{
  "num_hidden_layers": 11,
  "num_attention_heads": 6,
  "num_key_value_heads": 6,
  "head_dim": 32,
  "intermediate_size": 448,
  "vocab_size": 862,
  "norm_place": "pre",
  "parallel_block": false,
  "init": "normal",
  "init_std_down": 0.00481,
  "beta2": 0.98,
  "max_grad_norm": 1.0,
  "decay_fraction": 0.747,
  "batch_tokens": 16384,
  "max_steps": 9571
}
Each number is 500 + 50 x the weight over its row's rms, rounded and kept within 0 to 999. Layers, rows and columns count from 0. Numbers have three digits each. The size before them is the row's rms in percent of the matrix's.

# layer 8 MLP up, 448x192, rms 0.113, rows 199-270, columns 0-63
106:570425596567629530575523568449527482519461617488592532446509539460396453514532405504479536455493504476485520510406465469526493511519443591496505465446455531535518516453438514539487427529560514
104:486514483445566531488436539466492485577571496641501423486508495520457570507571555502477458383479511451494568495468532444467487478587456550486491472613567497432521509504484575657512568618548548
102:387531520523496418528476506465451578623540522420432591523537601486536476444454491499495481550461471526437528518459511496539537529511480463464499435513499460463564473463402497492493520490510474
101:431514501470483425406421511334555566542462554608522499463532564470506394461576446535526515558541464468495495562472491543505497486493516575479544458552422579459580442570439498495509461517485471
105:533583475419521472419424518564569433525481510553559497501477504497382496459448626420512523530531414561460472525463466546522533449493461432452488446448420566465499531473580503556458532542579528
103:555459503583516484475485583446503584553431563482507489509380467486588446508527504661511499431515459540531475569469387481508393499511462571506553510494570530525504640544563483515532482588488473
099:467605546551482555449436486492442370509557497523547428590426464500534504477490537421583462495495473417481455498545449495571422440398505431475436516551431503541440472490479545471563514529517564
101:497464490466514458488544575526530524513505494443450468404537515491550500480554537514442435494453495500492481515492446495482533528488485534433449567472534480492531472521457467556565471534432546
099:459516415538619531505491404549528553533536490478506446441496476480622465459539479474462500483429528514561496491541525536540421495428456444489511455495597452456445476555518444484537541551502537
101:408566464539570473488494451473508481500483446560418463577570539430528431480497470520468569504553500519502543457549486419452490551472625472581571492505471493495540468512495573524541475494516516
097:426498516493389493499475530484451511492437472479462513468420609529534614534513547453522585566534483588506456497496512550441486550549453524453541554588394524443539592586543548530452502519462593
100:484473524436487480472434488575481502509615410573443442550524566541453483539493518601534482345531472453481528506407545522577507534457450591475526524459430489503445564512592473493527522576409496
104:485434423447437471549490471504559398544502456481416478542470439479521455576545521397501532452599491431521490511448552499500519537487479390466505545450493468521552463567489571483462534529635640
101:412557527555567540476461498512438545501475440488553518519543410441497502415552549399507472498474447477495581478458474444543514523466513574484498576520520491560509529481579485435504511462558485
100:384504460465490558512477472593491541547557487515410527501514547499472479496471457567541439500563549445504557505513524475425509450411497429534484471489544554461445571514532494601488416609478522
100:474513514488527558534509449476634462458469533510475486460556514558572499465496526464584554494544491499555473552460446518517522509383527441509549592531549547466456573583584554555460479484502498
099:476542499482562493555475503581526499446456419469550516540506512541492516548489467485406533597580492426415571528597500364555522479522425529606508434502438569508486612595534479461493495478510516
101:561454507480531523519541561464452464569466478444500531537451492488526488641472462537480542483551484605565445437552424547389498437544523525580476432476538496513460474549501471544467586446577481
108:459586517403479472518479554546444378462511427419463559481437513399453442497477511498489457464480453491549529438618428461475477482588446486513442540506422394484431568516471533452483480497505564
100:500588534374559454473428473561482474466535507534452506515543525539507483448480491515450476553464501515511576592456454405442453498444567454509388527473439512516460485483534596536573597633540466
099:493505445410449528533437523504490545437537595451580503496554449503539510532527551514459504438444541458463528532466560556518503534428518580449560456502559419453586542470530495454474512531502589
097:475460483411550555459448496487583459531434535479511449416378487546396543518539555517499541481492451487473441483503488472428500519447575445422505465589543492516429500519465529441487546594485476
103:441420517370499537622486498481417434563509501537541497544562482573562417528602503443586441435542497479531470454444501598466494529510547507459531453336579512490496526475453516502448442572478513
100:538443502602585532469529438421483493473541583557494491485482520536459561515515525488528483490431507570559538458543542537505497468502435565431399464593580570453558429507487514484480493488518549
097:447515514594391559448434567542571494577522448434540547591507513454494498521559492499509536462588471506375573541450517521536578520455499508587486541436458499497561477551436542439470519508486543
096:525550469471596570447428501518528582520464471451469467505475567614539442445519460494488507502451457428432579502515502498419425505441529590520526568497484517491463564414565489483509493430461511
098:536597516477517538491547471547440488514506495515441558458513440461501478570465474430525524569525532401475439462553531490584492540525431437443498464530512499505434483463490511420469495459517552
103:534413510449489462464537440605478459500505464545576535543495518494494469523426490421437556454515549500496506404421398448493488570587554494496425532501476543532502484542481369487520468572534514
105:537444444502565583497554592435520547570493486512605540477442458522542470523542478502501560427552504485548448419442515587478451503506495485603622516400438503542472489532521598528510488429572518
099:485491413486465565486459519514426626615479440558612566518417455501477446495554492529545487522439478596456450437460489444478501507588508542498538565455566434501395433478427469488405482433532366
100:475520490525524528570518410489494566524523513474525489436486598498413418497468487455547407513543438562554485489516439502508600553426523526470456453573485597528483566543488535475424459543507484
100:515533501550467426549506565523520534458440496486549516495482410442512549442422536533453467543447516481444451536532472495555516459482508445534559546467512572507484451431553487500392450529547447
097:638544534520544517466496503595511461431472548430515517624437404453540488473513510584513527407442606538463559474493536476495483534424481469444537515443502417529476488477549557503508456403437496
101:524463524382550521549514514518484490488528442530514479429463564508541511448521529666516451575503386386464528490574546508531497496501483572482516475480551535482594520549506502438428487504510535
098:517543528463509561589539551512507497448583533521529519573436467574414529405517586455486508498403433487395539578530497461471538517499490448651426519546533540533468502560453623414535365499481560
102:500532447476433448499561516509530480424540526457545559405517476416520442432482521491522473494558517496494512434500469476511482441456594509516438383471458539493506538355493523441509523464454432
100:455528511506534496441541446523432577511379588471565431479463452442534504499514484511526500540436486586550499543481504486562542501570515521547547554430571569465459508484536608496519416503460547
103:479525475457449523474503520437466460463539437455474514471453494545451547496528533488558509459579436477496522487518565423589505451525501503573569539438519530549509514402561476502557522562515481
104:421537548461547522517552544558538614571442405514518548571473490552433473513438515576434571526482498439510547563476505461500462462569441510479480433552537511482469523521463511556487504564539470
099:437538501499467512485459515542452541532566491542444473467510490631498459427559528546476571487505514492479439536355485553455443499470474512531469492567468515457504517593492545480455476411563435
100:531470509424524518487501464489542499556521480483442496472518528541520495446486601517502446475528595451458520557417507440553436603468487501532482471501497476540504485375463478457541542643496459
092:419439520559541505439505527544465532536522507476415365461503481456440512639583478526382489569571449492428497639527411453484468397529564546519438473498455468494542438466473509498563441491525446
087:461490495530522486517483431562429405517467529594476560505444508497475544498367513470547473508468498422498530461467423401448531436537510441473537502402495490539388493470537473521418464381492371
102:425488435492500486533501465527596518457535510567536524521457485489500512522531462393422510440499504469612491504531485494413516466478341457565432489539560576461502467595442460485504534524572510
102:529559508502542557475480479473550421484603574531414527437526548660479544477557575518472526496609548602545503535456468608609497406550487585526522495485462573510552473547541474554546448499390465
098:562454543438447515470567504470487410513498505545537511451394495455607514564497532504497466542379474473487541573564581550545532438515423549452510488591455472522487561458422622469469484423463475
107:400482525455508577497523591497481435524545615477461537485616473569579399438609601456519554585523457509422542560397491549442528552467483441443474470494454509481496483527498544478535539534550439
105:491463512478519406518445430556517562404562406472496449492429483455542457586564462416563440460485526462489472576557520471417498607531425499556515379468564469514490399528496539448553485472547411
100:513520514508520509527456529549507453568461558448529434530591461552498580508484566564395423517466550473485498503548536457496422478470538500493508460508611495484430539497430506509442468439594558
099:505513502472507609601508397434614446502586502535419533499507506513523535521455441515384549485451442532481492614518520475462448426512405526431463467602525534500581518419441424533549474467454480
093:507456478520501526479523565491562384574554488457505533511543540543453477476495451426565481468555441479466512520553471572545410450456378346484506557483487415506534403410542516538414513440567474
102:470532566532584519477467513530541432505557485553567480521495404494398506430457503478498553529485502524551461559510560507540495491501485504557522538523457566491523493456475487513604449501540496
096:478446523414509499444405543544460396570548485487470488446538461455475439456487562508569478397495491472559614504489545479465517414505439529475517458520535565487517501494524488529432528568527567
101:471536536469488539481463578497538480596582451537492546529484518479513580415518452545485524493432516534539487527517514390485488491418524559552483469460533519462452545540550568579509452381527453
098:481504505585511431478587490548577512486556487499491411512508559402521619509556537562526515602523498490584458572525415536441489399466457527460545491523513502539451439535511568494517519518463490
101:444553434463517438475479521460555480479496375406470444520485555450563448422536424495541479457522593516490493542553490422506387513491486490564498545491568582432510514454445502411480497511449555
098:460561447585489401520501565528576522569511501449499520473446411531348565603549529511495479366550420606470511529544530554548524554499436463470489503438433504556544526493513564498482425463565477
101:483520503543519498550462500510525554569456509501423481483434476528430477596476528565516508497544463400499539384452484503473477489522610476506556528487594449565545597506554496487491565556511437
092:462448496467466438381540464470552594536510589534574471445586541549515518472550451500505501510483510492448521508583609477558482526494580567483510576485529484517537491519497415425477523465521468
098:567470546531488526552495522479481536632474554483508555537495488470562486480488513400512502456540554539403471418463562564531487548486523470483462545519483468493494465476481593582455443563454530
106:561455500450442523454441482428541489485437536606518518360447499422413557515420448438475446465554460479599450445392527507463476473529465455476542489530564424483444526574473498448525526503561504
095:497576493498416560518452408538487436510610469499529461484428529553568550517557474434499568421532590539441501499453555472554504486481547490451417552584386496539453505554423466498509481520519561
094:502497562459488468501518546501492464465446496400556517557561449540480464561473537568525511502584570561487510404468518418542521463522479531448564461434523488490524571429499479478499551559493496
101:561531478525575543385472478472492494500496470477549539433509538426460590537415451533508436540589477538511538565544491552511480520609501526543527464535515585512459544473479477498445509418500569
101:517479544512538481468517473550500527494508576457536475521616558553567423466570434486412594428513511392512539539527503488503406470623487513579572453519549546459535454492432509488569562534445466
103:484545395459514514455442545533509504461493496476522436515492601543508537479525537425503509469530515457406645418477494453544523607453580506514536450405482488501518502607502481541435523479544572
093:495379535542465568522477543477693552532554467455488463444464486446406463533383534463544532564458522428416498516464589568504493529496516473511652454565514464530497536603537501478519471467457507
114:522489600430593375461464483421515535433452567525491450515434495498504444481483543558542500491531508398500501464392536578497439547484482425387481469507546501519473478488614497551425480486515538
095:447493486437532473607444551418451466580413488499437494451538536501548481452535546540554520559529544446413474476580564444593490419546520526563433521566509531542578493404522494435493524498522574
095:504575508398518534526576526506474479481490447511461539465555476375437495546505489449501536576484648481533559448501462507492556493501494519426562448637574475467423535499519510516496532443502452
102:575480456536538467448483541636510476549541481476524454567507413539582528521518473492521393522418522529521548540511489458409570571474524526530447542485400437534463475462518486390500433469599478
089:516498508503591535423499537477540451524514518494557469491475436409518561543523529485437511518579551538524408498456468572479571518564404449569603480525475467510434414400538546425471499485480429
# layer 8 MLP down (transposed), 448x192, rms 0.109, rows 199-269, columns 0-63
106:503505517484483568426602608451490588496463414542577600463433519540530594403485584538505449525443403540520508431442449508547372420490578507454493506449619479523435406622551521439513558539491526
104:513461505549537452516600429543413443542454658538521545473444537468514481411434418518462547412474555541557515559560492575544490492554491514438523444478486526594656581454514532502442578450501492
102:491501486546501543501628497498491550491493556583489476478442534518464589523497528524431461516415509580485493506543508459448473457508475538536539531422537537454535530465463608549497429595481405
101:489511503507492560479595488523444465528518525515454625492548576539465547471510504591571519464539464472412539508468540557404510444424466537557501509435475521654484537607460490573462545546506416
104:519496435512474473626492407447485343566553516429523458361400404536509432467603534479544466459415516524484475470524532537562546471440481501531516415473515518442476506584466471551451498440420438
103:475522562516520512488406560513458583506511449487552478493528575466492458463457502404457525529552491430502573571505472506481538376446524532460516571519501533541476500439471442476525463370552518
103:495534485594542476586783557535545490465533449514513407545576522446551457521481457428408493527440485533565560533553508462480498515451500427442470471504400530597563447503515454453548551493508507
100:442498443450523523504518518512479465475519519505551544494481523491499430584435466495501370550418616504531583490475459473561498500566599532454452545518459512493532487503447445453413452435483453
098:533496478518498369499491532496537496554549466505601604461561545466432420459521522488476515544434488479425482552512430477502657497529574534478561501493591484520507519535425445444425588469553605
098:597511492459527501456660449501468469463458529480409587499554413493448411519516535555582532429516525488584544506538446541635455526488503648528515460489538524597493547514436502533517539571574517
098:464539547437505593515463525454474592469458495499540523466522419506411480428545460437484398494493518560540504490507403503451517501425555471507442478564510374529453542401497508518561519505520496
102:450525498579561514518389537564500544520466519593499518515498517586506509505507512606441426551573505469444425511459563506488471413508491508560493475470384570402495501483461475518527479521595522
102:530469526495507526495443471498567589552531576479532528465462466471477501539476485443530525550465462485477443532497499486422501511535482479509452465497475500458489559510573538533492525519483548
101:525466508455465469483472492522536517454578504478487547511478546457484495508393485513410569505467431523585454372564459536516499504488569405510462548509494509468504499436492447495573413485563533
099:434585421560472470448561481475473527493575510441500462524523463570533571393479583493531575440574487457532482374525501505408528523527405570519491491513468417502430522508494402548486530554441440
101:552507643491450571485613532549389423469467429554485470519563568451529443521468413474517472529508587463477594559516495476515491507460517523564531579470579420503501522479422431524475478478483500
101:488521522574447483530780425511491488481448526489477507505483633464543465454518548459493505494522540583554530455508508504437449534506454417454528428501485503486495516508460533464446538487550524
099:518512544516456467500461494510513559462511574478580480513468483527490496416517566458534540585495507541537556419478506529494546595501490512505631547476492391306553499564486503496490506500544541
110:489496459547627553396333468542421460505458442512611497505463449511500594526497498423573531517474527466515408556611497514481455479543535438561409467558557548530442543495468434475562440490577451
098:528507521586467530500482414482551565522540582456507499510572464529543487490595426513491526470466475503486570554519441583542576560404478407478613493402533422369576518607457532470527559498426515
096:479554540422437509429509464509522510450481577486502525545518479570424553399504509580443507406472587469445381496475519505470554425436409417511477469504508483513576450547493525503495534503538457
097:584408483487557395450451460477550493537485465518601567605427516496559431497504529465479483568552495507496454584550601551457440481534489490495450487516512537448420564552369437476474506461526463
104:424432464513574529470366524521548517391474490523555523573482414436469480496439362521458447537547535522549470516488565386475530503491486455493506534484509516341498473535598502507462452514505435
102:476482510437521507462492522545487496534507467550397519436496580467543494437504542602519479515503474564489540540541504501499531533452408451449489477508462499466482507593424416499512524520502526
098:524518555475480514522519413512526475568519568526549469419510491651487604495476473500424537589518530497481437539533592570527479540492489443529494556513543500547473499488456517520574552493491464
097:417517417528475439424584472448478510418537488562551545537543503421598508518563497465520449556520583500571440469489509549524463499523463478489453559463477457462481469485480524455516464407460556
098:534435427550472546477435548531601497481549484443416442554458511402468545489487493587491472459544467491428521498626531410583439463514541458452515487490515451650493571489559448554515439497482512
104:576471511471582534537341541532441545503489449578468524499411535525502512548562601509545572510530619562465462460387340536566515494557530448549420574537534486409455509392503519524518535509536481
106:456517466494500471439598513541460509479478505546425435567575456449479508624443452434420478623461508577451443489585444467472475480581561570558439425426561530526531492564412468446446524471551425
101:473535464530562552507643412567490489507563528542557445525560579548463555582461583543464538605531487498598619562467534516497605469528498505558509578508570553544543465521483561618410428492494524
101:472549460482406475430421464541501496376437445471487490523402521557490510459494592504450538485516493454461482500535424419459490418479564511521568476522457543400457460413513516436492428534473458
101:553572473470470514480621472534508511500488523509460544466492529527593421532458540420487611488600421469527503523534460464514488510487495594513438468545471415359529506525593552389441523510526412
096:464554371540473550478377525452555565506467565487500405517536550488578502532418537490550455509500499545410485450484553581438481484483551510519506527492424476429505509373433560475484446597465423
101:542526521475539519504438456440538488462446445455525498478392442446487488504472554517532586426460536500528531503503523463552539571540560424418499517596522466502527525522573509587545472471517498
099:413546476427546479495365435487508471451492494531456476386405487453487521508402545518428435526460503500524463372543484456481531460501472492485486557512503518501395485454400490519491572520484409
099:553557433491512451485437446537547454550585517485480467397435403561473549525524536590556441552559476426497479576483419549449504523515559537489531392525522550395426536580433463523475438498476575
098:401482462522417561452513512549466463489459546477466459486554469623523486470492526437531524419425500413487566590510448597508574453504461483490524430461480483347482467402499477492453508451409525
102:531530493517539586564451517479587610534473487439473531505429519547429560463436427542439557562493457583563442519545510549496439493562421512550488515448351491354482481521513534474456522502489492
101:604451445413494479434509594544480406449525537396520502552387431471480526593584465520498507481441535457487576525425472479558561467470576494549503490431460524563492529461528516529531482401487521
099:480584552462503470532462476411577507487481473501479412450487448519466465448472500559542542508480524420581470477552584452520551445443469571471497430524531564546450519470573388574478564485453511
100:483490543552528511573578501479516521426595523557534454422586511446517532501538480474485517534515515560585584544540456456547464572398500511516383561499475447408509551536499483587647543453452517
093:544520488410595535450423445419525559368534493452542504542591517530555515437452485449480507500544538565508550416495573488468463513417465534432423485547354566369503548473474609491463457483512460
094:485503451505540489480451515498488519552480510515548363455514446482469432509482489481520517456535543550540424528500396576473523558462463508591520470497427585530483456473512535512533519491450454
103:492575510472517536567516579507537583410529410546453495493505505517457482545524438476575487527531498409441519492489458489516604474537461496502352527610553486599519534464525502467568432519485420
100:503596502499515435535525511494608491453516538455488555462560497471524454549451563493468568524527514497494473595512479592443570535449413471450478454584509522735461424599416476506517565524462532
101:596495434427489553426457425446527503502592568496594564528554537511535543556494549405453535558572442526494506590439573553525478462476486559532483510484475527546535566379458417536434522504472473
107:532463558475438412464597477510552545479544428521558496509477526485446595430469502421513422568556551558459515475462479442492543448440536462532529540569468486537465468507472533566482566455519483
105:506487513489462534482695539445433433431490518480510472477477487534466596489497449518476447544491505491439474505499559553597395559548460524569473512495491523597496508438628515503494522491476540
100:474526442453456420430646479496561498496330483497521535503392553563433538520504537495589546461468551532495517567444460499472529495550507584498505487544587530648510501540509507502471545486574535
100:573512540548472549488475468481544458473464404496583615585475491555516540550572518453468413546467477533511539554412472545516461538425425526466585552489474502565439496574451570437503494555523439
093:534486514418535477511592545492512575553477494610487531539355542502441564491546489498453565522441391507488519344427514553523501467461578542482534474497551484422514529542499579537433486526473521
100:495415465418513541469572487533589544511531499490514599385433558440481542562550495533542564542501423489503474441366472574504537522395551612512497471508535523577532576606525488481504525524518529
098:374560533522516567511493533501483479553505599501448529497523516575473479519514506458486523432520506488472486527447530516595559555467548483506483557503599429658544501489475500515494471463474541
099:582582485494529453536410505519444542510501496503502492468478399492518422514485536566598512473467462452458454434481483514393466438561540493570405477567500435383543473416524390525483482478448467
097:527504601451473603450583500546427521517589453498616496529499602515482441442470514446547556545463508542476454510504579488505513495475512513475447519456501377560514513442499480532390590440520535
102:455411497489552530437566527459534469458496487494561469482522464514551459498509574577541515562540503538482469567530442582543490526446505497441557454442577538705560516579468560513497414576393486
098:545571409442528407568568492394497445538474466492485556462506478510492577469506492436536502509361543460554444349474505467524510454403403435440502543566471527489562448396475499475573427437483448
097:529420499452533506447473532469513540413505460422482465543545496525471549521513431490541525520560523502546560550489435543532605588540485502553426574501338405672588467491466413366584513472521519
092:516471507563478506481447511418414496421606455465525533477525507494459538421517554499620464565490446456450516507496558480501546475489532545559548476576614563526465514502523507450538499437569471
098:584513594468513490556681442525469494443504515504526450557540594475436518412483540555471438414558484481501420544589474451640411498503513488463500519546453576507471516453561536529541573509538529
104:537418530473444478497460490409412487448502493600523478543495516494535556453559512513596400456406501513501506386479545450440526544520432505500593604503629519511487504509439455566554496495510543
097:504541512472535481403698488498528494508479453529439465452500513430557481615546506443440510541524384437615464549546502512528498408425504473525514432497485518494495538519484492489453470438505549
093:454490535495461463461617507455548469502528483504531455527542434544407427536566507506476551544549558544424497439482515551537481429472462417568432460500588557499614521620547416505505535512497511
100:453534482486554483497411510514512639613561522473483567421469554466453575474544395507525508523541486614612536503457472535476409512471453406475504483490504508558531427503474527575444549546470530
095:495456557534468471481487539459495486540545541461518495504568482556541539520453566513505434569393482481493497563477517496545550494417533463526480547517457569223615505394469449500599514464484539
102:488570556577545482476541518554464503494589519419610481503521425477489454552490477508512427428668482478533477557483635492549541507453510472485438471491554467557477571539513524505552443493425477
094:523551551595582593474566507536540486459456441475476431504473541481494482559505404527549565542521429525552466489510496481453421476491593423457517552535486462577485445495524534480597501540531596
112:496471453473506585470501448442456554484484423494451482526558542443479445511459498536433499454484527424532483470480565543478429481541413465552425471418455540546450491613460524511530436579556471
095:441480542589449373511629538510485483508527454546492433614540561527431602460511531584550459485444552468550466541403498516475537549465508512464523594489563486534441488495493503536579499458473546
097:501474458471578425416311420500577577517453514503480524565477565469498502508525476482538584492545445556424437501548471570371557540439530560520414514560495442485454519425572437455465423417502498
102:450466490536544479478637486418451526613567483545524467563524440512510448445473473474490450581525550396500433380442541529532464469534571547564517405474568495484460492563531499504476492504510448
# layer 8 MLP gate, 448x192, rms 0.117, rows 200-270, columns 0-63
105:451517525555537462536539556534541444558583460501490503475509576472546503477513575480517555509497474503532483572518517576465527483541512503472584511488563494499489473477563457492519474437499533
101:523491404452432564479506371496484422530507414499514529581415616525552425532564521534515499570503569338455413501516502427538521524553478513477451530576497498458577411593472459518451513577498517
102:477478537569509558546592356565598518455454448550375473430489517547517526474556508422492521447410449471519534498509497506459564471489536484490448498581547499539394542451504532534568522462512430
106:497427619438518550468504513490453566543446413491534538439493541465419467519549579508414532456440483456537523444504582391543436433581466455482491485417500522565520501464439507526509551490508500
101:618522490451557419574497472532564551422461409533477516534529453485514435498436548483460474474530558456528446491620454450494528441451560460551420444459551486480564445499492565537491579564427498
100:544441547442517383415562499458470504461461461503581533465504520520477543386503517502531526626477597520512544496534472552485543575500440546441521393534485453471523496443594534512410462450576507
099:482528525516454497512545521548476602495506497531437345560610435463449473543440433610436519448546486473587578487488446511567504491450515627575467498507522394494505505514574438445506537530508492
099:544540406465489478474562529435494484527469561467454358578500476546476556516448464593542504565516530460514487493585492534492514627456442547611498455529537522499514607555510491469484525450448482
097:507457482500491448567529396486578442513500598519472474446443552513552548507527412504505515456494525559459427505514476570483466400468443506416462509497426533500495536474537501432492506495463464
094:477433507423494393445535578506437625510603484389495472514480550546516487588515482492486431523513625516466537617450430485453468506445546556560403539444504531562433531564432537498470471554391420
098:492373463463489420581469515488421419465478530444484534503560489457451527539428542534452617518563488489547449483454500523503545557521475409499512496525489531496524463415441517451496506534525621
099:561606531536561541535510515455481453491630497513489534505556530545510555566504480509448602521509428433453549533522458504414579487537508526514380477429571582501479514518490491488521474452516512
100:519522490554524509517511501600391588529473450484466575512426512512585477487558536559512546507506534497530558498515461493488491517386438516486521493534478430529439464518490544506490534466442444
100:602513501612466513530508453549484538545548468505590496450569384547532594533522453491564418446504509491446520463532457482420527538460535410526473548499459484515483502522502536375447519438593500
093:598517564569509597504488500455390474549543540525437476481520444512542413456513520545565481529588485394489492527467566562450492472504478510554529557480582497494547470546542478463494492469430483
097:483548462588551526520528458462509482505505623538441561490458528548547537425455505454508426430483529492570522475486423558432515479450548565551528535519523519519443476532522566505516502457495408
095:625504541522518484390465479409519453526418488397434557458435535513557449498552437499472457483542512557446478426587459412457538444450517501538453519454481516538463431523507421507475601450535438
100:477608524481611498523481526478490504632503437618473492525451534493500449501498494471487484438615418498567496511530503499415534524491544547552521524508539479486474416429442576514497451474513483
097:514526475402488447497541552508466542478565448537438473442521453487531464487510594499439504536474550425536485487505457548437509456461464525533404450489553556502472491416498546541504489439521491
096:447466503615466517441486483487488527518458480552534463450512452454518421526487505591521604440559570500490399487564584464320491611484462551490430530518479446521474505535492556496509523467473446
101:544593435512591522502479491468541445455467479555567435431428504480494539471479594474511481469509492467533486586508513541451474446475523494568518517399514465532444489519490404573493575502562534
102:542504538471409505470546399528520486544498484495481536539529512516550456528513465527431511523481554518504509576543521542553581512503606499463526511611511580440436590419428546551467501444498457
103:412444430555529490479540521514512539467439476534604492510508523456549514473536431497519541497516511399491489545440542509411600450419503481448390407393483540510573490471576446552610526546429447
096:522460496504462530500628533463526578538560457584534406470568480518485520467449405531464589535506553493520452446489562586526483500422447481552539515493605498548518477505659556545530403487566569
107:509527515539523539421566421475427492546522527490486416503470557474450553554446463556539493555592459535604401459533465519530541501531456461545478493535500427538449522485413480561497382562560600
094:529473418510565404468470551468446473524411583472420496459523583506491592419442456512437532440548489574505507515498501512469580413521482481499519557385513553467525465480510488494532402411503603
095:461553544531474466519571415507482521541454448557420368415515447448445432530522526580462507461480507517525451459560459530440593461512583403493463525494527417492416469487532549570504491509509508
103:481508474510482468520487438488551499481500514474398453492525517420571598535447505474521544512530522541429617471492500505533520513524576499528481589543516445507476518578483559587489509396404516
100:536509453505470544579536490460491525469486470482521518411606492487591433542582562554455539535432546492486513410484546471515544467612561524489539557529560545432633480373503590471467587517487488
103:539427458417477598492561445535523558617464499513512397532509549557540544454533513509572490503406440520455503535480516423543664542517498528502552497535483439475485456544491461492496511548511529
098:468554559528537477570522466460431456577502506580478558478533606538550522602392488504526536451481476378482545538604464583509533433482464496488503517505577556487495410415537508542543486476467451
097:468430446541578511429590478547508494486487436429451362525503480575537532478493492441429500476510615569509532495465503523449552572509546593379468585574459380490428524519549498496407546505529546
105:584501528515491494548571497569514409468512465556518470481477435461546449480455540382484612459447617445583415445529556505398470567520423480530516503493558570539515532450494494570504491492501594
102:573539479465494438418588482465507438444441461521510420470389521448523541518447496433494501597517494399463447420446436530484534483502523519470588444504560516520513537523520537498562509489525547
106:496579489567519499497610433595537457549446434489486529497500609398477437428476553437463552480535485436540525505486456476539515511497450539496544554503467438510473489469427459520456545540430584
100:413539510531414529494455463452394500456497522539459530500473501546545503474496497494582449518471592462562516556502491534539433562495506503578439566504458408509519468437498506491492527457511535
100:574621583417520494443572486464550551519487538546492550547508531511432526488384446586550474525482508462464576498504527398403441477434557380506528500525464428596547513403528505460517591541476560
101:515448562531547477489540461498467542467536383517493399411436538442464467430459433471513464451549480514578374486544463471432374486403484575519389451533475460564513533593537445541480457567430440
097:555525579397611547633565608510497439454529518480528547550543372573528425507487507565506473475501480517562450468514367529492554437489448488390535616431519458504473548383462592499481416539529442
101:551503528477530481474599520529525467441520446492471416480569512520461484514470605548499506524431507568517483485532518417500446466564495454515606555512522487509378497445515459506514504469446463
093:481460437492356561494557414483488432539556577476522478495536490538539516462485388398489469550516489426595460474497457491398458548503534407507548563420428532514394566404459487477570466482568463
097:528475452555466496467645521512476529552525482480476439470531468394502434531564536504497536473487500542636419541525457573398590538476494558590540504579510494474506457495488554525576532479458507
102:502510505565584543511532500475486528568497471449509571609570505456520505434441563510539488558516526521517432510455488538578516448498491542527469547456444463497538533546495541509527507463529495
104:552421477554505408473448424507528500513481533622477521486482527590479467525433533509538501371477531450459528513572537461491530424450453463480514442472537554505505503546559420468453619503458600
102:604527556523511378479548487382556493393446461568456434434434476452461525479473473506476485551552626487520392525440534442530527504501498489476434536556488481520532453398532484579547511426576431
108:523531491561479425390572462547469526460542444523538560426507583489482551498471481541474563448476538432570535531550546490519474467550484576398574443522519553489429549500462544490542479435572533
103:401472540455482520445551498495469511488525488544486510509557545491475510489498563525544476521528623501539492521510514408549482547466416504503569579517445537477485612540526453550423493588425519
097:608566513515577544521468484454476478476474466559470512513529526466461380429546568515510549374452438475508482444522437570459461400499501493525562506456457551502551534457509518517582500541505514
101:487591456455467467509507523485406477540531465504458479486577558575446534458389492445429496440553436454504468513591551480498520476501469440509516546527507459519527537449441456400488523504519608
097:570476425540509571611632448438441502443443421544544436437549578502518436476461598506554473521566497492555486566427481458496557413519518523536474529495484507514522493426513487475510448555476421
101:526503471508530403446568529544496477573472482505428471459555566482495564524519476529519544405516467460558440554566545580427658554494580495525615465561540510465505501479544560522398448456487514
094:525488473461541506585553469480528462474453539555450482441523557535483549509418542503475629547425479477537436469635442516481525507489543537530455521476504474478542455538542539514530509497462578
101:371433458572526447592555538454485453401579510503452468530524467431496417455528505458501525515456473554584428577551547460506517370490503475463382541556607490478423556467421562615554485445405478
107:526513532519489453472454503516398356605477394440541535471469548560536402503473523513468569454443497456491451416453537443510513556483489457525438543483510535502591424487558411544470509457494535
102:457512493446456500480618434560440453516455451531460481502477539481500434539496433528576503431531630489566441564491495481405508378450532515506470485440511497511435479453475511437485540483469554
099:589477506480414473415505584465505492540428533537491486487526472480531528584510550580501471532565589468551489440499389477467518532531532461524480528592477522465538543503458532506516525465525574
103:516522589417473486487534479485400483535429446494535468456581469424507514496449506515517501521404441454632561505567485543498488416490446534542465468507468555543487402426516571496501437514506462
093:512501498490504465420537449528578534481541529421566549555489417477419498451463481536451566479471463488482501501485536525479513536487437478516642557426449482465544443436548502522416477561528474
097:472500381521498412472529532548453428460513469489466514519447562552513400520542435446532506396449482507566508609433494550407536570537473499548503506512475497505499518425580484465473568517460480
110:481508445531527543491570426471494541526548486523444462505479543474515505575608531494582409563538484485486384532501552518468545496607568480571466494524502525508484431522513459522506509498405515
099:440547507462424548441512474556581496530472450492437475469418522471495373470550531430496515433539468439599428611504446567462485485444552532564528488549525498534397518526449558435457521515548515
095:452575494513518511554488534534514609521506505420520484491590583485544597441481480445415539549419536400540494538525525548535464512520527508397454527417425504461464496480374530484504477439530443
102:479396365505457491439468451531507525496528528410461489472428532500483445541503420520516513489549498494409349471605525482562505488479546438452466481512516466541440514523561469481448491406578541
094:511456560475499555529561476572558496517540498496494533579531571426499460462537462433486548435459589427514494534639455552476445466512485497481452484444483536441444509558499419539581458506426443
102:513563561489577491491475474505540514571405491532426520523507600509407605512402593483501525568437549502513538456511478568391420442553539423480431523531571522454543429530545487489492500428554394
092:544452443534494495512548454480514498446501499497592555482467519497539545422470534476529462453457535508504478561553503586532533539533473504487513473453527517458515511383387493474479580474544586
113:496624451532545511482577464450419473494545559538577455506506510460546431443448493506544464431519482464554393592460418520494483518605476480592539540527529437511482452407502566476438533557518554
100:471453404497574598521581459547461540456521561503506449604578473437554469521456470463494547482471439482532481455471417526433438487512532515575433476493618535454389429497442438398509521542470434
097:450497506467494473541547528556624525516478460530452588468549588418503551541588467508471476550590515477500539538602516556446583479582508482454491574495513513484457527530561502488484543532508500
103:443546473510560455541521424542481373498437525525517504549459472440472471555479563444447448393448542564545495497485511505485510553494477510497517519470370488533489496441513511557458433435497502
098:542496486461463443473549529492494556522485465585464504479468543513427381502512506447565503474489472461581492487480503516446480483523571519592396530493521523492506503505501466574526525441454586